{"n_layer": 8, "d_model": 256, "vocab_size": 8192, "positions": "rope", "rope_base": 10000.0, "tie_embeddings": true, "init": "normal", "init_std_down": 0.0, "weight_decay": 0.28, "lr_head": 0.00994, "warmup_steps": 200, "doc_mask": true}
Each number is 200 + 20 x the weight over its row's rms, rounded and kept within 0 to 999. Layers, rows and columns count from 0. The size before them is the row's rms in percent of the matrix's.

# v: layer 3 attention value, 256x256, rms 0.0722, rows 132-184, columns 128-191
# o: layer 3 attention output (transposed), 256x256, rms 0.0644, rows 132-183, columns 128-191
v132,111,216,222,185,222,162,207,182,199,214,240,197,215,171,187,204,201,202,221,175,192,202,206,223,208,155,155,217,243,228,209,202,186,225,206,256,219,167,189,207,237,184,226,206,192,201,222,209,211,199,199,178,195,173,227,203,223,196,213,195,176,193,199,209,203
o132,103,175,194,186,187,235,231,238,177,212,192,176,194,220,205,188,208,192,206,239,190,192,204,234,195,177,214,200,200,202,226,200,187,205,187,203,199,235,170,212,179,167,198,191,206,196,200,175,224,200,204,184,204,211,216,232,207,184,173,183,211,183,198,210,224
v133,105,199,198,218,192,182,197,183,233,232,168,186,180,176,204,201,196,223,195,233,182,215,175,220,167,183,194,191,154,187,205,208,203,226,186,197,209,180,229,183,196,181,217,195,176,199,171,188,181,227,204,190,225,211,182,182,197,169,192,172,215,233,214,179,188
o133,104,185,194,205,215,240,216,199,191,194,225,233,195,182,228,244,192,202,173,192,192,205,203,203,203,183,218,165,208,228,193,181,171,199,233,202,203,210,162,247,213,184,180,189,215,202,211,191,194,207,184,216,201,195,197,204,186,211,186,244,209,208,194,213,183
v134,096,187,213,190,148,210,228,226,178,189,217,225,226,195,216,228,224,208,194,198,166,199,215,178,204,206,196,155,232,213,193,199,236,216,242,231,207,155,178,193,189,190,231,192,183,189,241,231,239,192,205,218,189,254,217,217,189,150,210,210,187,211,209,198,215
o134,099,230,214,211,211,195,167,195,176,203,181,203,182,166,186,177,192,228,180,209,202,183,201,187,200,180,206,220,192,181,208,207,172,211,160,180,198,189,198,166,229,213,201,212,231,170,188,193,198,202,230,183,188,145,224,180,198,223,179,173,181,179,226,230,216
v135,100,161,196,204,188,181,209,209,234,194,203,199,191,193,200,195,208,180,215,207,202,225,182,210,187,217,221,221,214,188,189,181,200,196,217,181,199,246,175,168,225,209,183,214,208,192,176,189,184,185,200,184,199,244,220,208,188,217,226,184,188,216,206,198,190
o135,093,216,159,181,224,210,198,187,176,179,188,167,205,174,170,189,194,224,205,231,182,234,211,212,225,211,183,186,208,160,215,207,168,188,201,159,218,173,199,207,205,210,197,195,166,235,202,200,182,210,183,203,197,188,193,205,228,195,162,187,196,182,204,189,192
v136,100,188,193,177,176,216,183,162,197,237,190,186,181,201,184,181,223,224,189,220,238,166,233,191,215,186,215,176,183,189,181,203,225,183,173,211,216,207,221,196,215,237,211,172,205,204,232,181,196,219,216,212,216,214,199,204,166,200,212,210,189,193,191,199,221
o136,103,178,163,200,204,207,200,195,183,195,194,229,229,241,211,202,193,148,199,178,170,224,190,192,205,234,200,219,225,212,212,228,251,216,160,171,166,211,191,169,201,172,208,193,220,207,214,180,193,221,206,195,232,180,200,213,252,216,199,175,210,203,170,203,217
v137,090,204,186,203,238,237,162,238,193,188,178,182,210,227,229,204,146,200,209,221,207,191,203,165,235,206,210,246,179,200,202,219,175,199,179,187,195,199,181,205,218,204,203,198,182,225,157,181,198,212,196,199,181,180,186,194,227,208,184,206,226,182,194,199,195
o137,088,222,200,223,182,201,205,178,203,195,203,178,209,214,201,180,242,220,236,200,207,205,207,197,211,217,207,195,225,197,193,194,255,211,185,203,227,194,213,213,196,200,169,172,196,194,228,215,211,193,202,168,204,218,202,218,214,185,228,159,182,238,196,152,209
v138,098,219,230,224,182,205,171,181,181,196,234,178,197,215,201,212,213,216,232,180,205,198,210,178,177,174,212,177,188,207,212,216,178,183,197,214,219,221,196,223,196,190,238,206,179,216,213,198,179,228,186,223,186,189,232,228,162,203,183,223,224,242,211,206,216
o138,096,160,211,187,211,184,221,188,191,190,207,200,188,184,208,232,185,206,213,219,217,160,176,234,188,189,223,204,181,201,196,196,169,192,177,214,181,181,221,169,216,218,223,198,208,198,205,164,199,227,210,142,185,219,229,230,252,186,231,192,191,186,174,202,207
v139,102,173,199,188,207,239,198,213,244,247,163,206,197,207,184,205,168,251,186,205,157,190,223,187,206,248,177,221,217,206,198,209,187,192,208,179,237,173,211,180,240,177,194,186,223,187,236,211,162,198,215,195,193,170,195,215,206,225,206,185,171,205,200,200,180
o139,106,220,160,188,184,181,215,190,180,176,221,216,210,203,216,212,187,216,172,199,205,191,187,211,222,210,217,189,206,202,184,219,215,175,208,225,187,219,216,217,205,208,232,158,173,184,206,226,207,210,166,174,207,206,187,216,195,177,215,200,177,192,210,218,190
v140,093,183,207,208,181,239,257,188,206,209,203,211,167,209,170,164,177,171,209,237,199,211,212,202,204,201,189,177,202,162,203,189,225,234,211,159,170,174,185,201,247,190,184,188,174,200,186,206,165,215,205,197,195,164,205,180,205,196,201,202,175,195,211,202,199
o140,102,187,237,188,191,186,189,216,239,225,190,238,225,196,185,214,208,187,212,210,217,210,231,180,192,200,192,193,221,188,198,218,187,218,196,178,209,232,168,223,176,192,191,167,185,204,194,225,198,181,179,180,209,173,195,238,175,211,196,160,166,178,206,215,229
v141,098,200,218,218,165,165,168,217,258,225,196,233,174,187,172,187,178,189,187,193,159,189,209,223,202,214,234,221,207,157,207,182,217,164,198,215,184,181,167,198,211,192,211,161,210,212,175,192,203,208,187,203,244,209,170,177,194,207,228,174,193,217,217,219,184
o141,094,185,195,212,230,247,168,206,194,207,208,222,212,168,203,181,188,195,226,194,163,242,191,178,185,191,161,221,204,208,199,176,196,209,187,187,187,226,219,218,206,177,194,194,191,212,220,179,204,215,196,185,187,198,180,189,178,202,202,178,188,198,163,196,167
v142,101,200,213,179,206,190,190,188,188,208,201,203,205,203,192,230,200,196,169,201,175,217,215,203,156,195,198,191,204,175,209,186,170,157,213,170,190,225,200,205,187,172,180,215,223,205,196,202,187,205,223,169,211,191,179,183,174,202,205,192,179,187,228,201,198
o142,103,173,207,188,222,182,183,155,201,217,193,237,139,198,208,181,198,202,203,190,176,241,216,244,198,227,221,209,186,209,199,221,184,225,183,173,181,202,215,180,219,227,202,205,220,209,221,161,229,190,167,219,201,191,180,186,199,216,219,198,238,197,238,192,171
v143,106,233,225,219,247,182,179,213,186,157,195,175,215,192,201,209,215,176,178,163,203,215,218,185,170,221,190,214,226,210,215,231,189,186,195,212,196,230,160,217,203,183,198,214,198,205,181,210,189,212,205,201,229,194,185,200,181,166,198,180,181,220,215,209,184
o143,106,174,220,187,165,205,198,217,226,236,190,204,183,205,173,226,220,178,223,216,198,196,176,249,205,175,186,186,208,192,216,188,203,192,204,219,208,182,223,208,188,226,227,232,206,174,247,244,215,194,177,200,226,191,209,222,167,232,206,195,185,182,189,211,177
v144,099,199,182,203,206,194,185,217,186,184,177,192,195,187,210,194,198,213,212,177,205,164,224,244,236,211,211,174,165,190,205,185,226,172,230,193,192,236,212,180,190,221,210,213,212,193,192,202,216,190,209,223,232,212,197,166,225,181,192,187,221,164,175,204,194
o144,100,230,215,193,224,205,225,203,190,242,211,216,200,208,220,171,194,193,219,203,227,207,190,187,192,200,186,223,212,211,243,213,200,235,163,195,191,178,214,241,219,213,178,213,198,200,179,186,185,198,208,176,221,198,218,189,176,223,207,155,176,222,225,192,182
v145,103,190,222,185,219,182,190,166,221,202,256,191,187,212,209,211,224,232,184,188,176,206,214,212,189,209,193,199,220,206,196,196,215,184,221,169,192,174,224,221,201,138,245,215,205,177,231,210,192,221,200,198,214,193,203,245,201,189,162,232,222,239,221,184,182
o145,107,210,223,206,198,209,224,225,214,199,211,185,185,206,175,186,206,176,186,216,217,197,236,210,184,221,178,206,200,202,201,208,210,203,172,210,196,220,196,191,224,230,175,209,195,190,163,183,242,195,240,182,190,230,196,193,187,200,220,189,153,152,212,213,247
v146,097,219,207,196,234,221,215,207,211,201,179,187,209,205,208,183,186,185,183,219,236,207,172,211,219,164,238,190,209,216,193,201,185,221,198,213,168,217,178,203,221,178,173,181,177,207,203,226,201,197,196,173,194,202,209,207,171,186,181,200,233,224,192,184,225
o146,097,202,180,169,221,181,196,156,228,209,176,180,161,186,230,217,229,208,191,188,218,211,210,181,192,201,183,159,169,150,190,181,216,207,178,200,200,194,191,224,190,172,183,177,207,216,202,202,193,189,221,237,242,200,205,192,204,201,204,210,163,196,187,197,194
v147,093,183,166,197,188,204,179,174,192,189,203,220,188,209,198,224,222,209,215,176,209,203,217,191,207,209,196,186,152,238,166,173,203,193,204,187,180,247,196,205,244,193,201,177,221,212,233,172,253,180,199,233,218,213,215,193,187,212,199,199,229,204,181,217,182
o147,096,223,202,159,201,206,213,199,187,201,198,186,194,186,216,193,203,184,193,234,226,173,178,179,199,224,204,209,213,228,199,162,206,176,206,185,230,208,217,242,177,200,182,184,176,208,180,198,167,217,233,233,210,163,221,196,226,197,207,193,194,204,202,199,192
v148,104,205,216,180,233,196,206,199,184,186,215,210,216,206,204,194,198,166,152,217,171,214,185,217,187,178,214,182,205,249,227,212,159,189,206,234,224,202,213,215,196,194,202,247,195,189,209,199,210,177,197,200,202,216,164,220,187,203,179,170,190,202,223,223,192
o148,111,217,208,217,175,160,239,177,205,198,187,205,173,182,226,197,238,224,213,200,172,196,231,183,179,169,176,211,237,180,181,244,198,169,184,200,207,210,193,217,209,178,227,174,195,240,222,180,209,197,181,184,195,166,199,221,178,197,222,223,223,188,224,200,212
v149,110,221,194,169,173,200,232,217,209,179,197,219,199,201,206,176,198,176,216,230,162,202,200,205,166,165,205,214,205,170,218,191,208,220,186,222,202,211,216,235,190,187,199,213,202,165,226,168,229,186,188,202,198,191,209,194,212,188,191,233,159,209,222,205,185
o149,108,133,194,220,220,192,191,171,187,227,189,203,224,186,223,210,198,194,208,214,187,200,199,235,184,200,185,196,190,205,222,211,198,225,209,194,177,192,188,194,208,176,215,193,190,238,197,228,193,169,206,210,217,175,193,187,156,223,184,209,207,220,213,213,231
v150,101,200,176,203,187,229,213,231,202,179,195,196,182,216,168,192,195,194,208,231,202,165,220,166,196,208,202,192,177,175,197,193,211,196,215,199,189,174,205,161,201,229,164,149,199,229,186,217,146,241,188,196,185,184,186,182,209,192,182,213,193,226,217,202,205
o150,092,207,237,162,178,220,212,214,191,185,158,212,223,224,210,208,199,188,223,229,196,178,209,190,170,203,195,203,211,181,193,186,194,203,254,178,194,229,192,196,222,187,189,217,181,203,222,198,201,210,154,207,207,180,203,241,214,184,207,217,221,214,176,199,195
v151,095,188,220,192,214,209,220,207,180,158,215,192,241,189,217,193,215,183,187,192,184,196,239,209,194,206,210,181,233,231,206,190,214,199,203,208,222,192,220,204,194,179,209,167,219,179,206,183,181,205,225,198,203,214,188,214,198,175,219,211,184,208,200,168,181
o151,098,197,203,212,184,227,182,190,214,209,178,205,166,192,214,172,175,222,181,214,205,237,150,209,167,202,208,197,198,186,197,215,186,194,215,187,208,189,207,203,224,164,222,233,233,179,207,223,205,185,224,212,217,195,149,191,187,211,198,220,212,175,195,231,207
v152,099,185,225,174,181,207,198,201,214,210,202,207,179,178,230,177,187,219,205,204,162,217,210,224,189,216,179,193,205,181,228,220,190,201,176,177,190,176,179,196,197,172,225,219,192,216,199,193,193,192,205,185,227,210,180,215,157,197,140,212,184,209,206,169,177
o152,091,168,236,200,199,210,217,194,190,186,202,212,183,220,167,187,185,212,210,197,207,197,198,190,189,205,192,186,210,199,182,187,184,199,199,200,138,214,222,230,208,192,209,192,194,250,217,197,179,166,204,204,239,187,220,189,215,231,229,169,181,171,217,210,189
v153,105,224,198,213,247,258,196,182,177,221,209,195,205,221,199,185,207,193,156,196,181,228,195,168,196,196,170,198,218,242,198,230,202,259,183,208,226,193,224,180,195,200,172,238,184,219,206,230,186,213,241,185,232,170,174,187,181,225,197,168,207,205,194,216,191
o153,108,196,232,161,191,202,189,204,201,193,194,180,179,184,199,227,213,166,204,202,203,203,220,225,208,171,233,194,219,207,193,205,218,169,199,167,196,201,154,214,201,190,187,185,234,211,212,189,216,219,224,201,177,200,185,228,190,195,219,221,184,237,206,195,215
v154,098,205,215,181,187,206,185,173,183,206,209,204,195,224,204,176,186,205,178,192,209,159,216,206,196,184,202,196,195,203,196,206,200,167,197,210,223,215,202,225,141,176,216,199,208,196,198,189,226,215,243,197,220,219,170,232,201,201,204,227,201,203,196,178,178
o154,103,202,229,192,218,225,192,198,216,196,171,206,229,193,190,212,225,176,221,178,207,260,178,209,193,185,193,213,185,199,248,193,168,178,227,222,174,200,190,170,216,209,168,207,223,192,177,199,175,212,202,165,200,172,175,184,198,203,205,236,208,170,202,207,196
v155,106,198,207,217,192,187,189,207,195,179,213,189,197,168,193,215,188,254,193,198,240,190,209,184,201,215,243,194,194,184,220,186,205,174,214,195,189,216,164,194,181,227,241,217,223,182,184,208,177,234,211,219,191,236,190,206,200,208,186,191,223,212,203,192,220
o155,113,187,177,216,204,211,209,227,193,202,224,207,195,191,194,221,187,220,220,223,183,234,239,173,231,206,185,167,236,232,194,208,146,205,141,189,219,224,192,195,187,200,183,220,237,229,210,186,196,192,189,207,194,202,199,209,167,194,218,168,178,198,214,210,206
v156,101,237,200,231,208,231,190,184,182,196,206,197,208,155,206,226,207,194,200,222,200,174,193,212,182,188,186,179,176,201,225,178,219,187,224,192,208,230,166,200,167,191,199,241,216,185,196,231,202,183,205,211,214,258,177,195,221,167,173,184,203,233,180,190,210
o156,102,177,156,199,236,212,187,192,192,187,206,182,195,186,188,183,194,203,184,225,220,193,208,194,186,176,211,219,165,213,240,241,200,187,204,234,205,202,176,226,213,235,172,226,168,192,163,209,221,191,219,227,212,203,196,210,208,206,226,212,234,191,202,194,201
v157,094,203,218,180,220,168,239,192,194,245,177,210,196,217,189,204,214,220,183,201,233,214,213,183,212,199,192,214,169,205,177,175,182,203,216,213,194,220,212,161,207,207,195,187,211,179,190,223,229,207,200,200,189,186,205,204,218,170,224,209,202,228,193,211,218
o157,092,227,225,206,228,183,192,193,201,218,191,195,215,187,172,192,224,212,187,212,219,203,179,203,244,236,235,201,202,182,229,181,206,181,207,197,212,221,152,219,206,192,167,204,189,200,184,198,220,175,197,196,217,234,207,225,194,154,206,161,194,193,192,168,186
v158,103,227,189,206,247,200,160,170,201,235,226,195,209,197,197,241,215,210,171,162,181,219,205,183,239,200,201,184,231,179,204,196,200,191,214,195,184,180,183,185,195,189,198,219,182,237,189,223,199,218,194,176,220,195,168,216,203,167,196,181,198,219,187,169,212
o158,110,194,178,199,193,181,215,193,182,197,163,192,172,223,170,247,192,212,224,159,201,165,200,229,189,191,171,209,208,180,212,184,216,221,163,183,178,205,168,192,208,177,180,244,220,223,166,207,214,215,205,179,175,207,206,170,201,214,223,211,191,169,235,256,186
v159,104,188,159,219,185,216,184,216,221,217,208,191,219,199,181,182,231,189,220,187,207,196,193,210,211,185,232,201,200,222,199,203,218,210,194,225,222,191,188,196,170,254,175,181,204,184,170,229,183,180,195,182,219,194,194,155,175,213,204,206,221,147,174,214,186
o159,103,194,272,218,189,216,195,215,176,198,196,219,205,201,149,237,186,180,222,220,212,183,207,214,184,219,169,190,176,173,178,211,189,221,217,168,181,203,210,180,231,183,199,178,180,221,200,162,185,231,211,223,220,210,206,235,231,180,194,216,210,225,172,184,172
v160,103,197,196,196,203,208,183,235,192,227,192,206,207,199,201,199,209,181,217,200,243,196,216,211,205,216,214,203,199,208,192,176,190,226,196,155,190,184,250,202,211,176,225,175,225,173,181,194,219,233,199,219,173,186,188,203,216,161,173,189,221,235,217,204,213
o160,100,192,224,222,202,213,214,204,158,172,177,174,222,198,223,182,193,216,197,191,160,220,209,148,201,199,182,179,215,187,227,192,240,199,217,211,187,202,231,217,186,175,188,185,208,204,193,200,210,199,189,204,185,191,195,191,203,237,208,194,181,196,195,185,203
v161,103,192,211,202,169,205,199,179,155,194,192,195,214,228,214,221,200,213,219,205,229,188,200,190,189,186,190,166,190,192,165,188,173,186,209,178,224,208,207,210,199,198,221,156,218,198,179,204,208,186,218,212,212,175,224,243,177,171,177,201,222,191,204,188,177
o161,104,225,194,194,205,208,227,180,230,195,164,220,211,224,164,213,170,223,181,205,178,173,193,195,211,230,180,200,196,199,177,172,222,199,207,229,191,188,238,190,199,240,142,199,187,184,226,212,169,218,194,211,184,182,202,187,209,217,156,202,217,220,181,208,178
v162,097,207,179,183,219,244,205,223,193,208,196,193,210,196,188,223,238,194,211,215,229,213,225,167,191,170,180,216,214,200,186,225,207,177,194,197,226,171,211,178,193,204,179,203,219,222,200,213,203,231,191,189,211,202,195,197,207,175,249,199,191,184,205,196,180
o162,092,215,179,206,184,182,189,239,222,154,199,176,226,227,224,202,183,178,194,213,193,210,185,228,209,221,200,187,169,205,199,203,185,182,205,190,171,243,203,222,208,198,195,168,212,195,200,177,212,198,180,213,188,219,186,224,199,214,195,218,239,205,206,204,229
v163,095,204,223,171,206,206,214,159,179,221,209,189,203,210,188,181,215,190,240,204,200,186,199,220,221,175,188,226,180,233,193,188,226,205,187,222,192,226,209,182,220,212,171,216,191,235,192,220,218,169,176,213,170,198,202,217,230,184,226,156,222,164,142,214,207
o163,102,225,184,207,156,175,187,219,215,217,178,196,189,218,218,226,202,221,167,183,178,221,194,181,196,190,187,190,200,183,213,169,165,204,218,196,199,205,200,214,225,178,218,197,202,174,263,207,177,236,222,200,166,178,234,184,178,212,205,207,195,196,222,170,158
v164,087,219,174,265,234,183,237,183,211,208,187,197,216,204,226,241,194,207,195,213,194,200,219,175,194,193,195,208,225,181,199,196,186,224,168,208,220,205,212,203,203,168,213,193,186,183,183,180,172,209,176,168,195,206,181,194,214,180,173,206,189,178,240,222,194
o164,098,226,193,201,141,199,188,218,217,214,179,199,211,194,204,179,181,220,202,174,216,194,189,225,200,193,192,171,210,186,211,188,182,200,195,228,236,176,185,194,161,185,200,186,165,207,231,204,212,183,208,195,191,195,198,234,206,205,228,197,194,231,207,173,226
v165,100,194,184,203,214,178,177,210,226,178,186,179,139,200,212,215,184,193,194,196,221,213,205,201,199,220,214,205,201,212,200,212,225,194,196,201,158,216,219,212,160,219,168,191,175,207,160,197,220,195,185,197,219,189,190,162,195,199,210,189,195,206,224,193,177
o165,111,227,225,176,188,185,200,192,202,230,192,234,210,186,204,212,182,192,215,219,163,195,187,198,207,163,209,202,196,186,224,197,212,224,216,203,214,188,212,245,213,199,216,162,200,247,217,201,196,183,218,181,187,232,205,195,207,185,204,215,200,208,215,187,194
v166,099,220,187,198,224,187,221,239,174,202,194,190,174,225,197,193,187,201,176,236,228,200,203,182,196,207,193,211,227,182,191,220,163,211,188,198,194,222,206,231,217,193,149,178,189,185,200,183,167,224,187,181,211,222,219,187,188,202,226,184,186,203,211,227,153
o166,101,220,226,217,226,206,205,177,224,219,230,158,210,206,213,157,193,184,192,191,194,203,226,236,192,181,196,213,197,236,185,193,195,209,244,201,182,211,185,192,195,200,196,246,216,224,212,241,222,187,186,196,204,193,208,182,161,215,185,208,212,190,175,178,247
v167,106,209,226,181,208,210,194,179,180,206,200,212,175,195,233,198,199,200,230,191,187,204,148,203,187,194,237,195,208,199,173,223,194,222,217,188,204,185,195,176,222,207,186,218,194,201,181,206,149,210,216,193,189,210,213,194,194,224,162,217,212,189,235,216,192
o167,103,204,214,218,209,211,193,226,193,156,179,218,215,216,178,193,209,202,197,213,216,215,195,206,236,222,198,253,215,210,200,182,212,203,204,230,190,197,180,209,189,208,212,211,215,176,209,179,225,212,204,208,215,230,170,219,183,208,224,185,158,248,180,206,241
v168,096,153,236,216,181,214,226,200,226,187,202,206,189,177,195,196,222,198,167,216,174,185,203,224,194,223,213,166,193,219,176,221,227,188,204,232,193,207,187,263,174,240,196,200,212,197,187,209,230,196,238,199,210,194,219,142,246,204,205,218,168,210,185,210,191
o168,096,213,195,238,206,195,209,206,196,167,209,186,216,213,188,183,185,186,213,217,225,196,163,178,193,198,197,224,192,205,216,217,170,197,172,197,189,190,193,206,209,162,179,202,178,174,215,194,169,178,190,183,205,206,216,223,193,162,220,221,237,196,211,195,216
v169,101,225,176,206,221,183,196,154,203,179,195,184,231,179,256,220,208,191,182,191,208,192,226,222,207,189,201,181,207,217,222,203,210,199,173,235,201,232,190,222,240,188,227,195,184,196,200,192,221,202,189,219,200,192,214,215,185,210,212,192,176,211,191,205,168
o169,093,169,192,196,186,174,221,205,211,215,179,187,192,211,190,209,180,193,182,183,184,199,218,221,187,170,198,238,184,165,214,213,205,207,193,213,243,192,202,188,205,169,168,234,204,209,211,192,203,210,211,198,202,201,181,232,201,222,197,218,223,210,203,204,236
v170,100,199,181,204,182,180,197,211,163,185,198,187,186,180,198,208,216,198,192,206,191,213,208,180,197,232,215,179,197,220,189,200,149,212,204,205,125,186,166,180,213,205,190,194,183,205,188,222,186,207,215,196,200,175,202,193,213,214,206,218,237,208,201,196,198
o170,099,238,213,204,227,213,208,188,188,207,191,211,204,221,200,193,184,196,199,231,203,185,187,237,205,205,194,200,206,177,189,185,219,218,195,186,218,170,198,206,177,171,202,201,209,253,211,235,195,249,169,190,193,224,207,193,182,221,183,210,223,235,225,191,196
v171,100,204,218,176,192,209,201,179,202,207,204,216,173,223,184,203,213,197,201,215,176,195,209,168,215,197,188,227,198,205,175,207,204,232,233,173,200,179,216,228,230,201,205,178,204,210,219,218,199,175,203,199,188,141,212,214,203,178,205,211,182,226,205,223,215
o171,100,218,180,176,200,189,222,196,206,190,184,195,206,243,217,205,179,215,206,210,178,214,192,202,185,164,201,173,197,205,204,185,191,184,232,225,199,221,251,193,195,215,190,211,180,210,194,226,220,236,180,230,202,158,203,201,208,199,221,181,186,268,175,191,204
v172,100,212,207,231,215,176,214,209,198,194,142,205,251,181,226,227,237,190,189,214,223,207,202,183,213,209,214,202,217,201,213,200,223,181,196,183,187,176,218,179,205,172,185,202,207,200,198,192,203,214,175,207,192,208,216,195,209,183,197,209,208,218,218,187,211
o172,097,227,204,206,190,226,197,202,210,166,202,183,161,191,206,184,189,220,196,175,192,173,222,198,232,228,174,224,204,203,188,224,174,208,214,233,200,194,154,186,215,193,208,209,191,205,219,197,192,213,212,216,209,231,171,186,188,244,171,183,203,214,223,178,180
v173,098,193,202,204,201,201,148,218,219,216,191,185,190,198,173,203,221,192,188,222,200,174,204,204,213,169,227,180,212,174,193,233,219,194,221,242,207,192,188,205,196,234,199,210,216,193,204,213,189,198,199,161,180,205,153,174,216,201,196,186,200,231,166,164,222
o173,101,216,192,189,196,215,215,225,180,213,216,206,226,194,203,230,197,221,190,155,167,236,191,217,217,172,181,226,172,230,178,172,199,240,177,180,169,212,198,178,216,227,196,179,205,225,203,229,227,221,216,218,198,230,234,231,208,188,240,183,207,165,226,180,216
v174,105,191,196,172,196,179,175,196,205,188,205,194,207,209,184,222,165,185,215,181,210,219,192,215,138,156,218,209,230,221,198,194,195,175,226,199,245,233,196,189,172,216,194,199,202,218,156,168,210,226,211,194,198,229,181,235,209,199,218,185,218,188,216,193,186
o174,104,219,166,205,217,211,211,249,179,203,217,202,178,172,165,182,215,179,184,204,140,214,186,221,198,234,193,198,194,188,217,230,186,213,194,177,188,182,214,194,195,247,202,220,227,218,211,192,155,194,207,185,214,180,204,182,187,182,246,203,209,211,219,211,191
v175,101,221,202,162,207,226,173,204,200,158,173,194,199,208,199,209,200,217,206,170,188,219,203,186,213,194,223,226,208,177,198,204,225,195,220,164,178,206,207,212,186,193,186,190,211,193,202,186,210,205,164,228,181,221,196,206,190,195,161,203,235,201,204,162,185
o175,105,230,223,233,214,211,199,196,237,231,198,192,211,183,204,223,197,198,176,166,209,186,164,210,200,222,169,169,199,250,208,199,240,236,193,197,194,202,200,204,204,198,208,199,203,182,189,205,208,184,211,215,193,197,195,187,192,187,252,203,186,196,235,187,186
v176,099,202,215,239,218,184,197,191,185,209,223,196,192,204,196,222,210,156,212,177,190,194,176,186,208,159,193,186,205,254,184,232,181,199,194,175,214,187,186,206,198,203,175,218,200,184,201,177,188,160,181,190,244,188,192,170,205,187,240,213,191,163,220,215,195
o176,106,199,198,195,185,186,192,217,215,197,240,250,191,183,188,178,251,206,188,200,190,182,174,199,220,245,207,189,205,202,214,186,214,154,205,149,206,168,176,197,210,198,186,165,221,195,191,189,228,201,200,209,232,217,214,200,202,226,194,220,250,209,205,208,200
v177,100,179,187,207,200,161,204,201,186,191,237,207,183,191,196,224,200,173,198,206,177,198,199,169,193,209,213,214,194,209,155,166,167,229,208,205,195,189,199,230,169,209,219,200,160,180,200,208,190,199,219,192,195,184,179,221,191,219,209,199,207,211,215,194,217
o177,115,220,139,217,198,215,213,210,178,179,169,191,203,185,164,187,212,221,217,159,192,203,176,176,180,223,174,216,233,222,185,203,172,158,212,180,179,200,226,181,237,210,184,189,223,217,188,210,197,215,224,186,216,161,200,164,197,194,190,224,216,239,167,196,215
v178,096,197,217,213,214,208,200,203,183,160,168,266,216,219,180,198,213,200,193,188,204,199,176,173,204,226,186,176,200,204,212,211,201,189,165,260,243,194,207,202,174,203,200,194,221,201,187,182,215,153,187,202,215,198,240,203,229,192,226,212,176,171,204,198,194
o178,100,200,183,150,213,161,195,206,171,191,226,199,242,160,216,205,171,194,237,203,216,198,202,195,208,202,192,219,192,229,178,157,176,212,232,236,206,198,190,193,226,200,221,227,184,200,193,178,197,195,178,204,175,201,201,213,174,178,196,215,216,215,199,190,202
v179,097,210,179,193,234,170,185,192,209,190,230,204,207,180,223,204,183,220,180,180,192,222,208,224,180,202,203,211,238,213,201,209,176,189,197,237,175,192,195,213,233,185,210,198,184,217,210,184,180,220,216,210,188,184,183,199,218,184,174,203,189,180,180,189,166
o179,101,203,226,188,202,198,213,195,218,171,191,196,189,176,226,195,209,210,204,197,196,185,197,210,206,193,176,209,196,138,190,201,231,210,163,203,217,197,161,200,203,214,209,223,222,210,190,257,194,230,168,175,224,209,194,201,212,219,191,189,192,194,204,217,234
v180,101,185,172,206,215,193,206,254,190,234,216,222,176,201,201,166,199,180,209,179,188,191,206,208,195,229,196,190,196,200,184,209,212,220,215,215,205,210,195,185,170,212,173,198,226,181,208,247,186,209,226,206,226,250,194,190,219,158,206,163,164,214,147,221,200
o180,102,205,216,212,179,193,207,188,211,235,195,172,187,215,241,194,219,185,185,214,197,201,201,209,189,242,188,202,221,192,204,219,199,195,196,204,185,167,227,219,221,192,212,224,202,177,204,208,251,177,236,196,212,214,239,217,168,174,216,233,160,232,236,229,212
v181,097,201,235,221,179,201,204,184,186,182,204,212,198,232,164,209,212,158,189,197,199,212,213,209,171,186,180,186,241,250,209,216,199,199,179,230,252,245,192,218,211,196,218,230,221,223,194,203,225,156,218,239,203,217,206,216,191,204,229,183,198,206,196,209,200
o181,097,202,207,221,193,162,172,213,228,205,213,192,218,176,208,181,212,196,212,228,197,226,175,236,205,229,208,187,181,224,230,192,179,172,217,156,191,224,197,181,182,212,244,212,207,221,219,204,167,248,183,203,189,215,261,227,182,207,198,176,189,229,223,192,201
v182,100,187,193,203,224,218,222,173,191,216,198,209,207,204,213,202,156,201,209,207,214,190,238,205,212,201,206,203,203,239,188,220,200,172,223,217,213,217,171,261,215,227,198,218,204,218,202,207,215,186,203,197,163,209,227,214,195,168,216,191,181,181,184,231,194
o182,103,212,206,199,194,191,181,212,166,204,184,199,191,182,222,197,169,225,175,210,169,148,193,199,188,181,183,194,218,199,202,196,171,206,179,183,194,149,217,175,219,196,182,184,206,171,188,179,190,218,195,178,242,229,172,195,177,203,217,210,260,202,192,199,210
v183,102,235,181,208,192,223,183,218,201,229,170,213,220,212,176,206,210,165,150,192,223,177,221,191,208,203,183,169,203,193,228,233,214,204,229,242,223,207,202,224,190,184,232,180,206,193,185,225,205,184,195,203,203,202,214,209,212,194,224,184,185,212,185,160,208
o183,101,180,218,206,233,202,172,215,206,163,224,161,228,173,200,186,222,193,191,204,205,213,211,220,208,208,196,226,182,189,169,196,208,211,205,168,187,182,205,216,225,206,228,211,161,194,197,213,218,254,184,186,208,187,174,210,185,232,185,193,204,204,228,210,162
v184,098,199,198,193,181,191,166,224,170,184,202,168,185,197,197,222,233,201,216,211,199,221,202,200,194,212,210,195,186,195,181,221,190,154,199,195,190,191,216,205,194,189,196,192,219,179,194,200,192,203,213,191,190,179,203,206,183,236,170,165,214,203,194,182,197